config = dict(
    hidden_size=256,
    num_attention_heads=6,
    num_key_value_heads=1,
    hidden_act='swiglu',
    init_std_o=0.0414,
    init_std_down=0.0477,
    train_tokens=239200000,
)
Each number is 200 + 30 x the weight over its row's rms, rounded and kept within 0 to 999. Layers, rows and columns count from 0. The size before them is the row's rms in percent of the matrix's.

# down: layer 7 MLP down (transposed), 512x256, rms 0.0477, rows 210-227, columns 0-127
# gate: layer 7 MLP gate, 512x256, rms 0.0477, rows 211-228, columns 0-127
# up: layer 7 MLP up, 512x256, rms 0.0479, rows 211-228, columns 0-127
down210,102,195,209,236,223,205,174,187,200,225,199,173,195,223,143,239,199,223,205,210,161,219,172,165,172,127,214,232,173,171,188,242,168,197,180,155,220,159,212,240,224,135,189,173,193,199,170,241,253,206,240,152,199,211,181,193,171,158,203,174,189,203,177,199,182,213,202,172,203,150,185,159,221,157,217,223,203,219,195,154,169,179,222,175,180,233,192,223,184,234,206,165,189,218,196,226,131,206,195,172,215,184,216,204,182,230,217,192,209,191,220,213,225,167,209,220,218,211,239,175,195,175,152,126,147,167,205,245,179
gate211,097,176,239,208,186,206,163,198,227,203,231,198,242,210,207,214,232,186,214,196,206,202,222,205,166,201,217,208,164,180,193,198,203,225,163,196,211,231,201,162,202,181,168,223,147,155,199,159,214,251,215,188,240,143,248,205,220,141,244,198,235,219,195,192,241,162,203,176,168,190,209,223,210,219,229,247,179,214,176,218,169,223,200,283,272,209,175,174,217,188,213,214,228,162,234,188,212,222,181,219,212,217,221,214,203,183,226,188,237,225,196,171,182,205,196,187,191,156,236,213,189,113,209,143,216,238,255,201,201
up211,095,178,177,204,196,186,189,192,185,248,140,212,198,171,172,140,224,186,182,230,225,168,200,191,201,186,177,124,211,245,181,176,237,171,224,237,174,240,231,197,181,220,203,197,208,262,156,188,200,207,166,210,226,217,171,189,186,168,232,247,213,203,209,243,203,218,175,188,181,184,218,202,175,212,192,185,226,223,238,203,262,204,233,172,227,206,217,178,213,182,203,220,147,222,186,193,249,185,181,202,156,175,163,180,149,218,214,231,236,117,215,169,172,221,177,200,223,249,219,202,194,246,226,180,184,266,276,191,217
down211,090,196,168,225,193,152,196,168,218,126,215,199,227,214,191,222,188,211,191,237,199,162,266,209,203,209,229,236,209,194,158,222,170,206,230,208,184,184,240,225,213,129,210,192,174,248,221,196,157,171,212,181,198,222,186,226,237,196,257,208,243,245,167,239,205,177,258,110,202,178,220,200,163,166,165,174,209,159,226,176,174,214,216,213,169,180,201,169,166,176,258,247,223,221,182,171,204,182,216,232,202,173,226,221,221,216,164,212,168,222,202,237,240,179,215,201,163,181,200,197,146,176,144,163,184,200,156,203,208
gate212,099,206,204,199,193,189,207,229,207,201,204,257,205,156,267,179,219,249,182,198,211,226,153,257,148,205,204,191,139,164,208,223,189,186,185,124,214,165,217,168,243,183,207,215,166,232,218,192,161,159,226,223,188,163,185,161,250,163,199,199,173,175,236,259,183,193,160,182,178,191,241,235,155,225,203,167,164,161,200,217,216,222,152,185,213,275,187,193,193,187,231,210,202,185,198,206,204,240,234,224,157,177,191,215,192,164,133,222,220,207,205,174,206,202,236,199,209,170,151,181,184,160,187,207,179,159,183,217,203
up212,104,223,210,191,151,193,229,211,286,155,216,179,172,145,241,231,236,224,137,242,197,217,140,217,176,243,177,264,183,201,164,217,235,203,192,177,217,199,202,213,191,173,201,221,151,153,222,163,203,189,207,144,245,192,220,212,193,199,157,208,161,196,245,229,166,206,179,210,174,204,177,168,188,222,180,228,201,218,175,175,201,206,229,211,176,251,151,218,174,213,200,195,203,244,208,243,164,180,235,208,150,186,215,212,248,233,165,171,236,193,197,106,205,189,189,192,209,203,211,220,217,130,255,260,198,202,192,196,225
down212,095,219,197,236,199,236,174,242,180,212,262,161,173,240,204,211,184,164,235,164,197,195,196,149,183,212,162,202,221,126,157,193,181,186,249,223,105,223,251,202,189,196,173,212,209,188,238,239,236,222,222,189,170,212,194,156,141,140,174,238,244,201,207,165,285,184,201,225,163,178,144,161,203,194,196,175,174,233,211,214,214,212,212,241,275,217,182,209,197,155,218,213,151,157,159,230,179,233,178,241,159,245,171,192,181,189,221,242,233,208,143,209,139,224,155,225,127,195,194,172,194,210,232,172,162,186,234,214,188
gate213,094,187,182,162,181,214,153,232,206,198,210,212,260,136,165,143,169,204,196,154,190,197,199,236,242,231,144,155,195,236,190,167,194,187,222,173,235,188,210,228,179,243,210,191,240,180,155,215,190,209,154,208,178,172,246,190,180,254,213,199,221,183,210,259,137,142,175,246,226,219,193,194,191,186,238,188,210,207,148,232,197,225,173,172,194,193,238,109,228,162,197,234,193,147,183,205,186,182,225,230,170,163,164,172,208,155,196,188,191,149,196,170,148,221,190,213,169,195,167,208,179,170,228,241,190,178,290,200,208
up213,101,185,197,227,190,206,195,228,212,175,228,179,189,190,219,193,136,107,273,175,178,219,187,162,195,197,241,161,159,206,214,154,173,182,211,189,218,188,196,235,226,216,213,166,189,170,189,275,206,215,213,236,213,202,196,213,205,231,187,196,178,197,234,214,240,191,187,196,216,218,181,230,251,219,212,204,203,145,213,258,165,148,171,206,179,213,208,198,212,160,212,165,206,202,189,209,163,196,211,183,236,250,221,164,193,175,213,277,219,225,170,195,170,186,230,226,170,231,162,224,143,218,181,202,167,203,232,223,238
down213,103,227,146,194,187,219,154,226,187,262,157,194,193,156,185,236,195,152,219,214,191,174,180,224,235,201,165,196,247,176,148,256,213,176,234,133,161,191,213,226,213,198,156,235,161,254,176,194,166,172,178,224,171,204,186,144,217,251,207,220,167,186,192,195,212,175,224,176,191,187,240,215,164,163,226,131,247,235,245,186,177,187,195,198,241,174,189,196,161,212,158,195,170,173,229,163,150,240,144,196,176,199,172,155,171,221,179,168,222,196,175,139,195,203,148,262,177,203,220,205,247,171,205,188,253,228,249,162,227
gate214,101,178,176,193,172,233,154,237,202,191,230,218,217,204,218,219,158,223,231,201,200,207,251,206,221,198,175,207,217,227,182,184,219,170,276,239,216,193,147,155,219,217,152,235,221,130,213,207,239,181,186,130,184,185,268,190,219,215,204,276,219,196,198,237,191,168,194,243,205,182,158,165,259,177,186,218,215,214,156,260,223,160,194,156,228,166,144,217,188,202,151,165,183,247,180,247,162,186,202,266,142,210,208,137,203,208,219,173,265,132,233,239,185,273,261,241,184,191,148,182,210,187,161,206,160,226,192,214,188
up214,105,212,194,204,214,167,230,164,157,207,261,178,182,196,199,178,166,158,240,225,183,187,157,243,248,208,206,220,166,176,183,210,179,224,171,212,180,209,209,192,167,233,212,197,200,170,212,214,256,218,198,189,202,190,205,208,178,212,191,214,204,257,206,210,230,182,210,184,190,197,222,195,205,257,166,217,169,249,204,166,235,190,213,153,162,210,269,214,183,187,183,201,147,166,212,230,191,232,179,180,189,237,180,185,211,180,225,176,187,197,221,173,186,196,195,205,203,257,218,218,158,157,177,139,200,260,179,191,151
down214,102,240,234,271,228,214,216,222,197,178,167,196,156,219,233,184,199,145,238,145,139,212,250,166,153,197,225,167,167,182,201,181,190,221,184,217,188,229,151,180,232,164,211,245,173,227,203,202,207,165,194,203,218,175,182,207,174,169,212,200,204,182,273,227,201,151,239,187,185,203,161,231,203,171,278,218,213,234,168,229,201,235,204,143,228,216,205,181,169,202,129,175,176,178,259,259,210,160,189,184,247,157,235,189,195,229,130,187,157,157,219,193,229,184,211,208,177,156,252,235,185,231,210,209,163,220,220,239,226
gate215,101,154,182,216,185,201,198,168,164,140,200,190,196,251,244,211,165,205,198,260,208,210,232,162,219,179,169,164,210,213,227,198,196,181,209,233,163,244,204,205,187,240,164,233,202,201,199,189,237,210,196,218,205,241,184,215,200,212,200,167,167,219,217,193,243,194,209,240,206,151,171,211,203,179,195,185,234,175,208,267,169,195,159,152,191,196,169,216,188,214,153,178,218,152,231,141,204,133,215,213,233,218,192,239,253,274,170,223,171,160,201,235,238,256,245,233,200,250,139,206,160,153,195,254,180,214,160,185,192
up215,104,208,196,218,198,208,232,182,212,230,190,185,261,158,228,204,202,221,206,234,183,116,220,181,271,219,222,181,192,124,202,201,150,139,252,249,183,153,189,220,218,201,191,208,226,226,217,202,224,169,169,267,191,258,192,237,214,182,201,205,223,207,212,234,186,230,161,226,238,175,125,234,183,191,201,191,214,222,215,250,216,171,156,197,239,195,218,197,192,247,238,235,221,159,160,210,141,214,200,208,193,229,182,208,161,257,180,208,119,262,211,224,225,240,229,156,234,204,233,242,228,248,194,246,188,204,194,208,247
down215,100,222,272,251,249,206,207,185,190,198,199,203,149,238,168,228,173,218,108,252,220,187,187,193,185,188,205,220,235,190,218,251,164,249,182,145,218,228,206,184,236,249,236,219,187,217,212,239,200,185,182,230,188,233,291,214,162,197,152,203,171,205,156,219,175,186,204,153,156,241,209,204,191,118,175,182,175,213,237,193,218,220,217,226,158,198,199,142,218,225,152,196,177,214,156,217,237,201,192,181,176,225,227,276,208,172,204,183,220,208,232,198,172,165,223,163,244,208,174,187,153,178,182,155,264,170,183,174,221
gate216,094,226,227,196,149,214,243,207,246,247,176,165,193,219,211,196,203,192,209,222,229,153,220,161,199,254,228,171,195,216,208,221,174,222,219,188,175,161,177,187,170,238,234,161,187,175,216,226,194,243,164,186,202,248,175,201,161,202,222,245,204,167,221,207,213,245,206,167,206,199,196,238,223,147,188,228,157,175,213,176,160,252,242,187,181,175,221,170,265,215,166,168,157,212,219,252,209,202,218,167,172,201,166,205,211,220,240,191,204,242,166,157,178,180,266,243,220,210,146,216,151,247,214,231,211,200,188,182,215
up216,095,122,215,214,177,176,197,142,158,181,193,248,187,203,173,230,178,218,224,208,245,177,201,210,191,188,176,187,158,195,228,229,151,162,191,185,189,181,142,225,207,198,211,203,247,178,232,169,163,187,212,186,210,191,205,226,190,199,208,204,159,181,173,267,201,188,191,227,156,197,209,239,188,201,220,216,156,258,187,157,212,209,284,171,257,195,199,166,204,165,206,164,166,216,251,201,199,284,180,154,187,210,160,163,173,184,241,185,216,207,271,206,212,218,203,188,199,139,233,189,158,196,150,212,182,161,173,208,180
down216,097,219,181,270,190,203,181,223,205,186,227,146,171,166,202,172,200,195,237,178,195,186,247,232,198,232,278,157,230,212,215,159,216,230,207,214,214,164,250,142,220,200,151,282,192,185,156,193,232,189,171,218,178,225,220,151,182,201,154,229,188,170,219,216,166,213,175,175,200,202,189,162,233,169,199,209,180,157,170,235,176,223,173,232,236,223,164,175,250,182,160,216,224,237,157,209,205,180,236,219,162,199,198,182,209,263,215,175,173,214,123,162,188,196,239,221,228,206,185,163,211,173,205,272,224,219,183,211,219
gate217,101,227,215,172,188,251,179,220,166,200,160,152,213,198,212,141,149,202,233,186,198,222,236,199,190,223,170,154,199,171,235,192,227,173,202,229,186,227,236,227,226,169,238,163,149,237,170,158,188,161,188,227,245,195,177,196,179,160,197,233,225,170,229,174,166,209,236,237,205,244,174,190,218,163,174,218,192,219,180,221,210,228,177,182,215,253,203,219,194,221,226,149,173,235,182,222,228,192,109,128,222,219,201,158,149,207,199,237,245,189,242,179,215,184,130,216,253,224,184,222,267,156,224,191,181,203,150,227,265
up217,100,213,144,156,211,258,184,212,163,212,239,224,208,193,228,216,190,231,182,234,190,240,207,167,193,200,204,283,215,197,248,179,249,240,199,182,204,160,188,209,135,203,248,180,217,171,207,211,207,201,182,176,182,227,234,223,187,187,189,219,221,192,253,230,213,199,211,137,188,190,223,213,223,231,200,211,192,168,248,247,220,221,191,179,201,162,225,199,264,191,224,162,188,259,218,190,306,242,195,168,162,205,165,222,201,197,166,216,199,212,181,192,206,238,178,243,222,147,247,211,201,243,220,177,196,238,186,203,255
down217,104,192,173,203,205,160,239,259,206,203,236,172,224,197,186,163,178,169,188,205,181,158,216,199,189,218,166,251,196,217,148,148,141,188,201,184,206,175,180,249,218,191,174,227,194,163,238,227,196,178,174,217,210,171,154,193,194,183,209,217,187,203,230,243,165,183,209,210,198,241,162,210,213,230,174,180,173,222,198,188,222,147,204,220,202,288,199,222,214,223,167,218,192,128,213,188,149,201,245,240,185,163,230,242,195,149,226,123,206,167,191,203,188,219,208,190,194,211,257,218,195,193,272,216,159,179,256,173,208
gate218,098,204,228,182,170,246,192,152,203,199,191,197,203,202,235,222,219,206,247,215,186,166,191,188,202,184,183,255,162,220,133,187,201,183,197,182,208,181,221,225,218,194,239,238,188,203,196,246,162,250,252,202,241,170,162,161,224,208,213,217,210,217,234,266,169,159,226,207,228,187,190,246,174,238,224,195,188,169,257,169,223,209,116,204,217,207,181,210,182,250,186,192,229,221,210,192,183,135,221,249,185,220,207,174,173,213,165,179,225,197,197,207,229,244,266,197,170,159,186,259,190,240,226,256,242,252,131,116,188
up218,097,209,154,151,142,201,205,196,244,210,162,163,223,175,162,232,224,246,171,198,201,228,196,190,212,213,232,245,207,187,116,211,194,211,249,227,133,239,220,172,185,151,161,216,269,226,197,188,185,209,190,195,184,263,185,258,272,191,263,224,211,199,218,179,148,198,225,227,168,211,173,218,228,197,190,177,186,214,156,194,200,216,221,215,211,261,197,214,197,245,227,242,194,179,155,178,177,227,176,178,232,149,217,170,158,214,197,208,197,148,222,203,219,241,165,165,198,220,215,233,183,200,178,162,266,245,184,230,171
down218,100,212,242,179,165,244,267,141,248,180,247,176,212,215,192,226,201,228,188,206,241,193,207,232,132,152,225,220,168,180,211,230,217,193,214,200,208,162,211,279,238,183,196,188,179,155,186,197,197,179,245,177,214,206,233,175,203,227,176,215,182,190,197,220,176,175,166,170,147,265,172,206,154,275,175,241,197,212,205,202,164,257,248,227,261,225,217,227,212,264,161,165,165,233,238,180,208,202,166,162,148,216,201,230,162,245,180,211,130,213,229,252,184,232,200,226,221,164,157,238,171,220,186,214,173,186,176,224,262
gate219,098,201,175,198,188,225,197,145,179,227,181,203,144,157,218,235,157,187,176,200,258,159,230,168,228,225,188,172,185,157,191,203,221,224,246,290,191,178,152,223,185,165,199,208,172,195,167,190,203,225,178,199,211,200,253,192,227,244,177,218,184,164,167,217,170,216,151,202,193,215,200,249,211,141,206,210,168,173,162,210,208,221,141,183,164,168,211,149,166,197,182,212,161,215,228,214,199,181,175,187,147,230,160,244,228,211,195,216,188,195,220,202,151,219,181,191,238,199,240,139,201,204,194,267,202,170,182,228,219
up219,100,200,179,247,250,240,210,176,248,189,190,166,217,145,230,182,249,177,180,236,162,168,190,250,207,205,207,166,171,274,208,157,164,190,159,169,180,215,197,191,183,208,205,152,205,143,138,173,244,250,205,199,189,251,228,202,222,208,214,125,206,213,263,213,231,192,156,196,216,211,133,215,193,217,209,190,255,176,208,223,234,197,202,253,245,198,216,181,287,230,230,218,156,252,186,220,159,169,186,185,179,230,205,183,215,159,209,181,233,246,229,204,205,185,223,193,204,212,248,225,214,233,203,237,184,199,229,155,261
down219,100,190,201,255,218,219,179,176,149,203,210,136,217,179,204,188,186,202,228,174,175,202,187,227,220,160,216,191,162,172,233,178,270,230,224,175,182,196,201,194,187,193,208,163,220,219,215,265,171,195,241,156,192,239,164,219,191,185,191,163,188,179,167,147,179,213,188,232,223,189,220,172,204,242,153,192,170,165,223,265,162,158,179,191,213,177,176,204,128,198,189,192,214,193,204,233,153,212,156,222,157,146,201,171,195,181,185,171,209,237,215,225,216,236,222,172,253,180,207,167,203,188,191,213,162,188,221,234,217
gate220,101,166,236,187,206,181,187,223,220,260,205,188,256,155,179,174,207,196,206,169,233,211,181,189,248,166,170,234,194,154,165,252,232,200,206,194,215,220,157,192,166,214,198,199,170,200,221,211,189,207,198,216,175,212,286,159,210,204,182,203,229,239,228,229,169,172,227,230,167,190,191,157,219,181,197,169,209,235,245,189,204,212,253,176,229,173,176,164,132,177,180,227,226,163,254,230,196,177,174,194,173,206,211,244,267,205,186,194,188,194,194,219,201,200,206,193,167,177,212,248,216,179,239,195,183,261,216,213,215
up220,104,245,216,209,158,199,214,224,207,165,174,183,262,244,205,211,263,200,209,187,196,158,236,217,204,150,215,219,195,169,209,159,235,222,236,175,186,236,242,164,167,191,226,189,223,150,185,196,205,211,244,216,204,204,214,173,226,176,187,240,213,237,120,219,211,186,246,197,110,166,161,200,185,147,182,175,135,215,155,165,182,180,172,301,196,153,184,227,247,195,189,207,166,237,179,203,214,178,176,187,189,177,222,185,225,158,225,203,212,184,172,183,209,159,168,140,180,182,230,208,214,177,147,199,225,205,212,199,234
down220,096,225,222,277,163,228,204,158,167,159,202,237,223,205,161,208,158,154,194,189,172,196,178,141,155,185,233,203,195,209,211,194,188,230,186,209,186,206,243,195,193,193,201,199,187,203,203,166,196,218,169,172,184,164,235,180,203,234,206,224,160,187,198,205,198,169,207,212,191,188,215,170,227,206,177,215,228,209,215,162,183,263,181,192,190,179,199,228,190,235,210,192,141,172,212,193,164,251,186,146,228,210,124,152,230,252,173,178,187,227,218,197,231,177,140,154,138,209,201,152,223,228,152,210,247,174,197,239,188
gate221,100,248,219,184,188,188,181,231,196,206,223,186,188,210,166,209,178,221,229,151,205,193,242,194,226,232,170,172,178,167,205,159,201,182,164,203,188,220,194,153,190,198,207,244,233,197,202,241,236,209,126,181,170,200,198,207,171,166,202,165,230,239,175,168,209,202,175,188,144,213,243,243,217,211,205,217,192,272,138,131,215,180,176,227,202,221,182,191,191,187,207,290,179,203,170,258,221,217,224,147,222,202,250,229,202,191,162,229,208,219,248,191,197,169,244,194,198,189,245,218,195,160,165,183,126,172,120,223,145
up221,104,224,213,201,219,161,181,157,186,222,190,195,224,214,177,183,197,240,254,190,205,157,162,207,170,207,229,233,196,190,145,149,268,140,183,206,161,232,247,181,165,216,190,237,251,151,163,203,169,245,162,199,150,220,197,197,215,200,181,173,215,229,216,147,160,191,199,221,196,217,162,235,172,188,177,176,212,144,236,196,173,237,221,174,234,221,189,206,219,166,184,205,179,224,195,211,179,224,239,246,183,209,214,188,167,204,225,225,218,211,218,187,197,175,208,121,182,186,260,158,153,197,171,245,209,236,197,270,183
down221,099,220,205,157,228,251,172,228,171,222,216,159,168,158,193,185,240,203,177,194,225,184,196,213,195,231,194,200,204,237,255,211,204,162,169,245,240,181,174,195,151,254,192,194,196,218,218,206,181,149,236,172,177,202,293,233,159,201,147,213,212,265,163,212,241,190,180,209,213,200,229,206,260,246,210,235,205,225,174,215,235,183,196,258,237,167,195,225,214,213,231,224,247,138,192,194,176,207,233,254,139,219,193,250,215,141,165,192,222,203,171,208,215,191,191,166,213,213,168,197,202,233,293,152,214,181,213,173,264
gate222,103,188,194,214,222,210,216,177,198,166,216,250,217,205,190,181,218,208,209,219,199,169,168,254,183,238,219,172,220,242,212,150,265,217,250,155,255,210,238,248,194,178,176,243,257,198,227,185,217,235,160,167,196,184,165,182,180,201,214,207,190,207,217,202,196,190,187,188,164,205,177,253,165,232,152,212,179,195,263,226,212,242,177,227,240,248,176,208,205,243,230,192,167,108,248,210,176,215,195,149,176,220,207,236,196,218,200,216,209,196,218,175,179,211,205,196,255,219,207,186,204,240,206,208,232,250,267,161,183
up222,100,193,211,236,173,202,253,236,171,155,158,188,266,219,182,134,215,209,171,196,205,175,180,180,244,192,223,171,181,191,150,228,173,227,190,164,192,230,190,218,217,179,231,162,154,229,154,226,194,124,241,224,269,181,252,168,232,210,203,188,232,136,179,191,200,158,176,199,242,187,182,177,190,224,200,214,242,218,193,242,244,211,169,207,224,219,248,197,148,188,174,210,220,204,185,264,237,218,196,164,187,266,164,181,157,226,191,188,186,228,218,220,224,191,184,179,189,189,155,175,224,200,152,206,174,167,223,197,208
down222,097,212,203,167,178,212,145,199,227,192,148,160,193,195,255,222,200,238,213,230,247,180,225,197,216,211,226,171,236,255,223,200,254,158,214,180,223,155,189,143,197,208,136,172,249,134,235,209,213,222,184,164,180,215,180,160,146,166,191,166,216,280,196,155,193,207,199,165,211,204,233,195,221,180,179,216,200,164,232,189,123,213,191,179,187,266,180,186,232,159,157,217,213,201,248,222,209,198,191,196,176,170,182,248,188,199,201,186,236,233,200,176,162,123,168,175,191,229,187,224,261,217,204,188,189,204,210,151,181
gate223,100,178,196,169,237,221,235,242,189,174,146,132,195,191,196,220,196,207,179,180,180,191,182,232,200,224,202,167,152,194,217,158,212,186,243,171,227,209,197,237,210,205,204,199,133,187,221,156,163,193,250,167,183,197,176,225,151,198,174,137,181,253,207,223,168,224,225,258,143,162,189,162,166,235,207,183,245,191,184,185,185,196,162,204,208,151,287,234,188,254,207,215,167,188,167,204,172,213,207,189,225,243,226,172,194,209,205,201,237,205,241,164,260,161,206,174,200,206,206,248,167,220,191,206,214,176,208,141,136
up223,099,198,213,186,255,218,219,190,190,178,226,162,216,198,195,156,202,250,225,208,240,123,177,190,169,188,167,198,160,195,239,140,235,164,154,236,213,146,210,227,206,162,140,205,215,208,258,191,248,157,198,186,215,212,192,223,155,218,243,235,243,202,199,201,234,200,194,210,184,214,157,207,245,136,188,169,214,232,210,182,176,140,197,134,232,191,266,269,198,185,239,184,224,181,200,177,241,270,213,182,174,155,161,193,183,198,253,159,257,191,148,224,201,187,176,201,211,232,190,232,156,188,189,260,267,218,135,184,217
down223,100,178,169,184,170,227,162,158,208,207,221,292,160,255,233,177,197,193,197,242,156,235,218,218,180,207,232,168,178,189,215,229,173,234,194,183,187,212,227,165,206,262,180,260,239,175,238,227,219,186,185,226,165,182,245,189,152,211,251,198,265,169,186,140,238,185,243,195,235,303,205,264,236,168,181,209,188,208,207,186,203,221,155,189,180,148,190,154,217,208,177,186,171,200,172,171,199,197,249,217,209,210,194,244,219,203,189,211,174,180,181,143,163,212,162,215,200,165,232,191,197,150,154,214,222,150,242,156,199
gate224,099,229,186,235,247,175,211,224,221,185,149,157,232,180,230,199,233,182,206,205,170,225,167,227,230,181,242,142,170,164,281,151,226,239,205,220,168,223,185,228,206,259,210,221,201,156,223,178,220,226,170,220,186,201,179,180,190,219,247,219,211,163,253,238,177,175,144,182,191,180,200,218,243,238,229,189,295,225,217,246,235,209,245,243,189,206,163,167,165,155,167,174,231,256,171,151,132,257,175,207,200,261,259,197,238,212,226,232,228,214,188,215,217,183,177,205,149,186,224,248,179,204,177,178,223,231,229,145,167
up224,102,208,180,211,193,205,196,204,208,171,163,197,138,197,197,203,226,172,209,207,230,200,206,187,175,151,238,239,187,136,223,230,202,203,189,201,167,177,193,136,196,177,158,174,173,165,208,208,136,240,227,132,206,224,186,229,188,246,172,202,216,170,210,177,227,182,195,206,203,167,146,196,238,202,207,223,216,221,203,280,215,225,175,257,153,193,184,226,219,181,163,207,165,255,184,183,149,212,224,192,238,251,215,194,224,181,143,206,213,256,195,234,161,196,214,208,203,246,185,194,174,186,169,172,190,204,232,215,209
down224,102,184,192,204,193,217,241,183,278,220,233,176,235,215,211,166,242,208,238,200,168,180,162,195,186,209,205,190,188,218,215,189,189,145,188,219,163,152,196,207,198,250,236,173,225,205,169,224,222,183,215,157,223,222,221,191,226,157,250,232,218,203,167,220,228,208,192,165,211,241,204,148,192,212,200,169,220,152,155,197,205,178,190,245,240,181,245,184,219,194,189,211,204,235,269,240,252,187,204,231,218,231,201,255,189,199,221,222,138,153,174,140,221,208,193,217,186,188,186,120,231,123,296,207,208,185,251,185,249
gate225,095,174,161,213,223,205,150,166,188,146,223,223,184,177,221,248,255,233,189,208,222,210,192,250,170,203,232,228,200,240,163,192,208,226,194,214,212,217,215,253,127,203,193,163,185,157,217,197,199,153,219,207,172,199,184,162,237,174,189,165,200,209,204,209,245,243,192,247,241,217,247,218,156,206,250,230,147,185,179,189,166,198,179,200,226,240,216,178,227,225,187,171,231,182,223,191,207,158,176,182,226,162,188,167,225,209,255,222,202,183,216,224,210,216,175,195,168,214,189,246,188,230,200,198,200,214,213,130,198
up225,098,177,212,156,209,222,203,225,192,148,188,282,188,182,153,205,242,199,207,258,202,155,161,232,206,222,227,214,222,252,193,192,214,176,208,193,256,193,179,205,209,191,165,191,193,210,237,163,168,202,184,180,192,210,230,188,228,177,132,229,153,185,159,177,214,163,203,169,277,208,249,220,245,213,146,246,172,173,172,228,172,222,206,190,170,205,233,153,179,221,172,211,205,193,147,195,228,149,157,139,190,203,223,174,207,200,237,275,181,268,153,203,226,211,214,236,187,221,194,245,180,196,210,202,224,238,180,239,215
down225,095,225,194,210,235,229,150,181,249,215,195,188,240,179,202,217,230,194,216,212,194,213,248,166,165,207,188,214,164,179,197,175,180,176,206,202,206,184,199,213,194,205,260,157,174,229,176,174,154,248,208,228,176,191,200,222,146,198,261,154,191,176,190,223,231,184,162,219,166,211,197,193,213,221,222,207,199,234,204,163,236,197,237,153,221,211,169,156,232,146,241,209,225,203,220,177,141,207,201,196,253,177,181,176,176,196,175,169,218,190,230,204,137,145,189,189,224,132,181,169,238,180,200,191,150,185,224,164,178
gate226,101,205,233,140,236,177,167,145,213,217,171,209,162,195,243,223,188,143,159,214,180,167,175,227,226,194,159,192,153,185,192,187,185,179,200,226,225,190,191,151,221,217,241,210,201,167,189,225,187,204,238,173,179,179,177,266,181,210,180,201,227,231,165,247,184,215,190,204,108,230,176,181,244,181,261,216,217,196,121,179,214,142,222,260,200,226,215,196,195,199,206,213,165,272,275,202,233,144,215,186,208,218,242,172,217,140,268,196,230,135,227,193,166,199,198,182,183,187,154,249,195,204,158,188,162,188,214,186,209
up226,100,240,190,219,220,136,185,204,190,162,226,169,138,184,181,190,151,207,185,203,164,241,192,211,215,215,203,231,200,210,172,231,244,252,152,189,197,192,170,247,216,229,219,222,201,179,191,243,210,225,202,226,251,247,199,212,182,188,220,231,216,197,240,207,163,216,262,193,251,212,181,185,275,191,188,120,190,135,219,139,252,227,247,171,171,228,181,272,197,170,190,202,204,248,209,173,172,252,224,175,188,200,163,154,195,215,219,184,213,210,207,152,220,185,188,247,212,191,200,193,220,228,179,181,208,194,173,219,184
down226,099,221,247,233,122,202,182,198,260,172,279,212,241,228,217,149,208,227,159,177,209,163,210,154,199,154,199,216,229,238,224,179,186,183,257,192,186,195,186,220,142,225,160,263,190,248,239,169,188,186,167,222,227,186,192,208,176,195,222,241,224,209,223,170,234,186,196,221,198,153,184,163,171,185,161,223,224,259,233,203,174,175,190,150,193,190,189,137,233,173,188,181,217,150,264,195,186,207,149,180,216,230,178,173,200,235,206,203,135,216,218,212,239,198,137,203,224,154,249,196,178,185,243,200,213,190,215,195,158
gate227,104,211,164,163,200,155,179,135,159,173,213,206,174,202,181,181,201,147,243,206,177,174,207,241,169,218,263,202,187,216,150,184,225,218,224,188,133,162,190,239,201,148,190,188,185,172,178,204,220,210,190,269,218,226,143,196,203,211,186,180,181,295,185,200,171,156,200,171,153,197,196,167,239,235,229,238,232,221,191,248,203,231,196,219,200,237,196,201,203,224,255,155,187,210,218,181,199,195,220,191,235,207,198,195,221,165,141,220,217,221,160,243,232,209,205,255,236,164,131,200,221,234,226,181,165,213,234,233,185
up227,096,168,203,191,146,169,199,227,214,129,219,196,227,226,159,202,248,171,209,166,227,207,244,205,214,246,232,205,130,160,194,167,147,243,206,218,137,270,129,207,233,181,169,216,241,228,190,217,236,184,228,149,175,259,176,178,169,194,178,191,236,177,243,189,203,219,230,239,223,213,195,166,226,218,235,173,163,223,181,196,194,205,187,158,242,189,198,238,216,201,201,171,236,180,215,174,205,152,222,172,205,226,221,204,160,226,160,187,223,189,200,183,206,232,164,210,207,199,252,214,195,225,254,249,198,260,202,217,224
down227,098,212,187,244,252,192,184,261,169,184,215,196,256,185,152,177,210,155,200,142,225,238,171,157,177,208,165,181,231,149,201,180,164,203,238,175,214,179,258,230,141,179,186,154,188,183,196,194,185,219,167,174,167,186,247,170,159,248,192,181,224,154,224,208,193,227,215,229,213,200,194,210,178,159,180,165,194,206,218,193,178,200,226,138,196,191,220,191,210,167,204,243,207,242,208,143,168,187,155,208,189,166,237,123,222,201,154,194,237,207,169,216,210,174,217,162,210,195,158,214,218,175,181,190,273,212,156,176,223
gate228,110,177,208,184,169,191,189,225,164,165,218,207,238,187,237,259,158,150,193,192,266,197,217,227,156,177,157,178,199,206,182,232,192,185,271,169,177,195,221,221,168,193,216,191,189,261,208,198,173,179,168,240,190,163,226,227,209,179,234,207,243,211,179,167,201,174,187,138,214,162,195,204,222,235,216,206,194,229,221,207,176,217,210,189,182,178,225,155,197,163,234,209,195,171,217,241,254,176,216,231,206,183,180,205,174,212,185,229,237,182,204,173,210,266,240,209,203,187,212,231,215,188,202,137,183,163,163,199,156
up228,102,153,183,206,134,217,223,171,267,266,197,142,207,179,187,205,241,215,288,243,214,161,133,225,186,208,210,207,203,180,205,241,259,201,183,160,170,214,216,155,219,200,187,182,174,147,176,191,150,252,200,212,220,164,222,190,254,189,236,183,231,187,133,225,182,164,194,219,208,263,235,227,148,193,148,188,225,191,186,220,171,187,137,199,161,203,141,180,189,201,179,187,162,187,162,193,158,158,161,197,210,231,154,159,222,201,198,226,186,173,207,189,268,227,171,216,206,210,169,148,168,190,227,191,162,183,185,246,188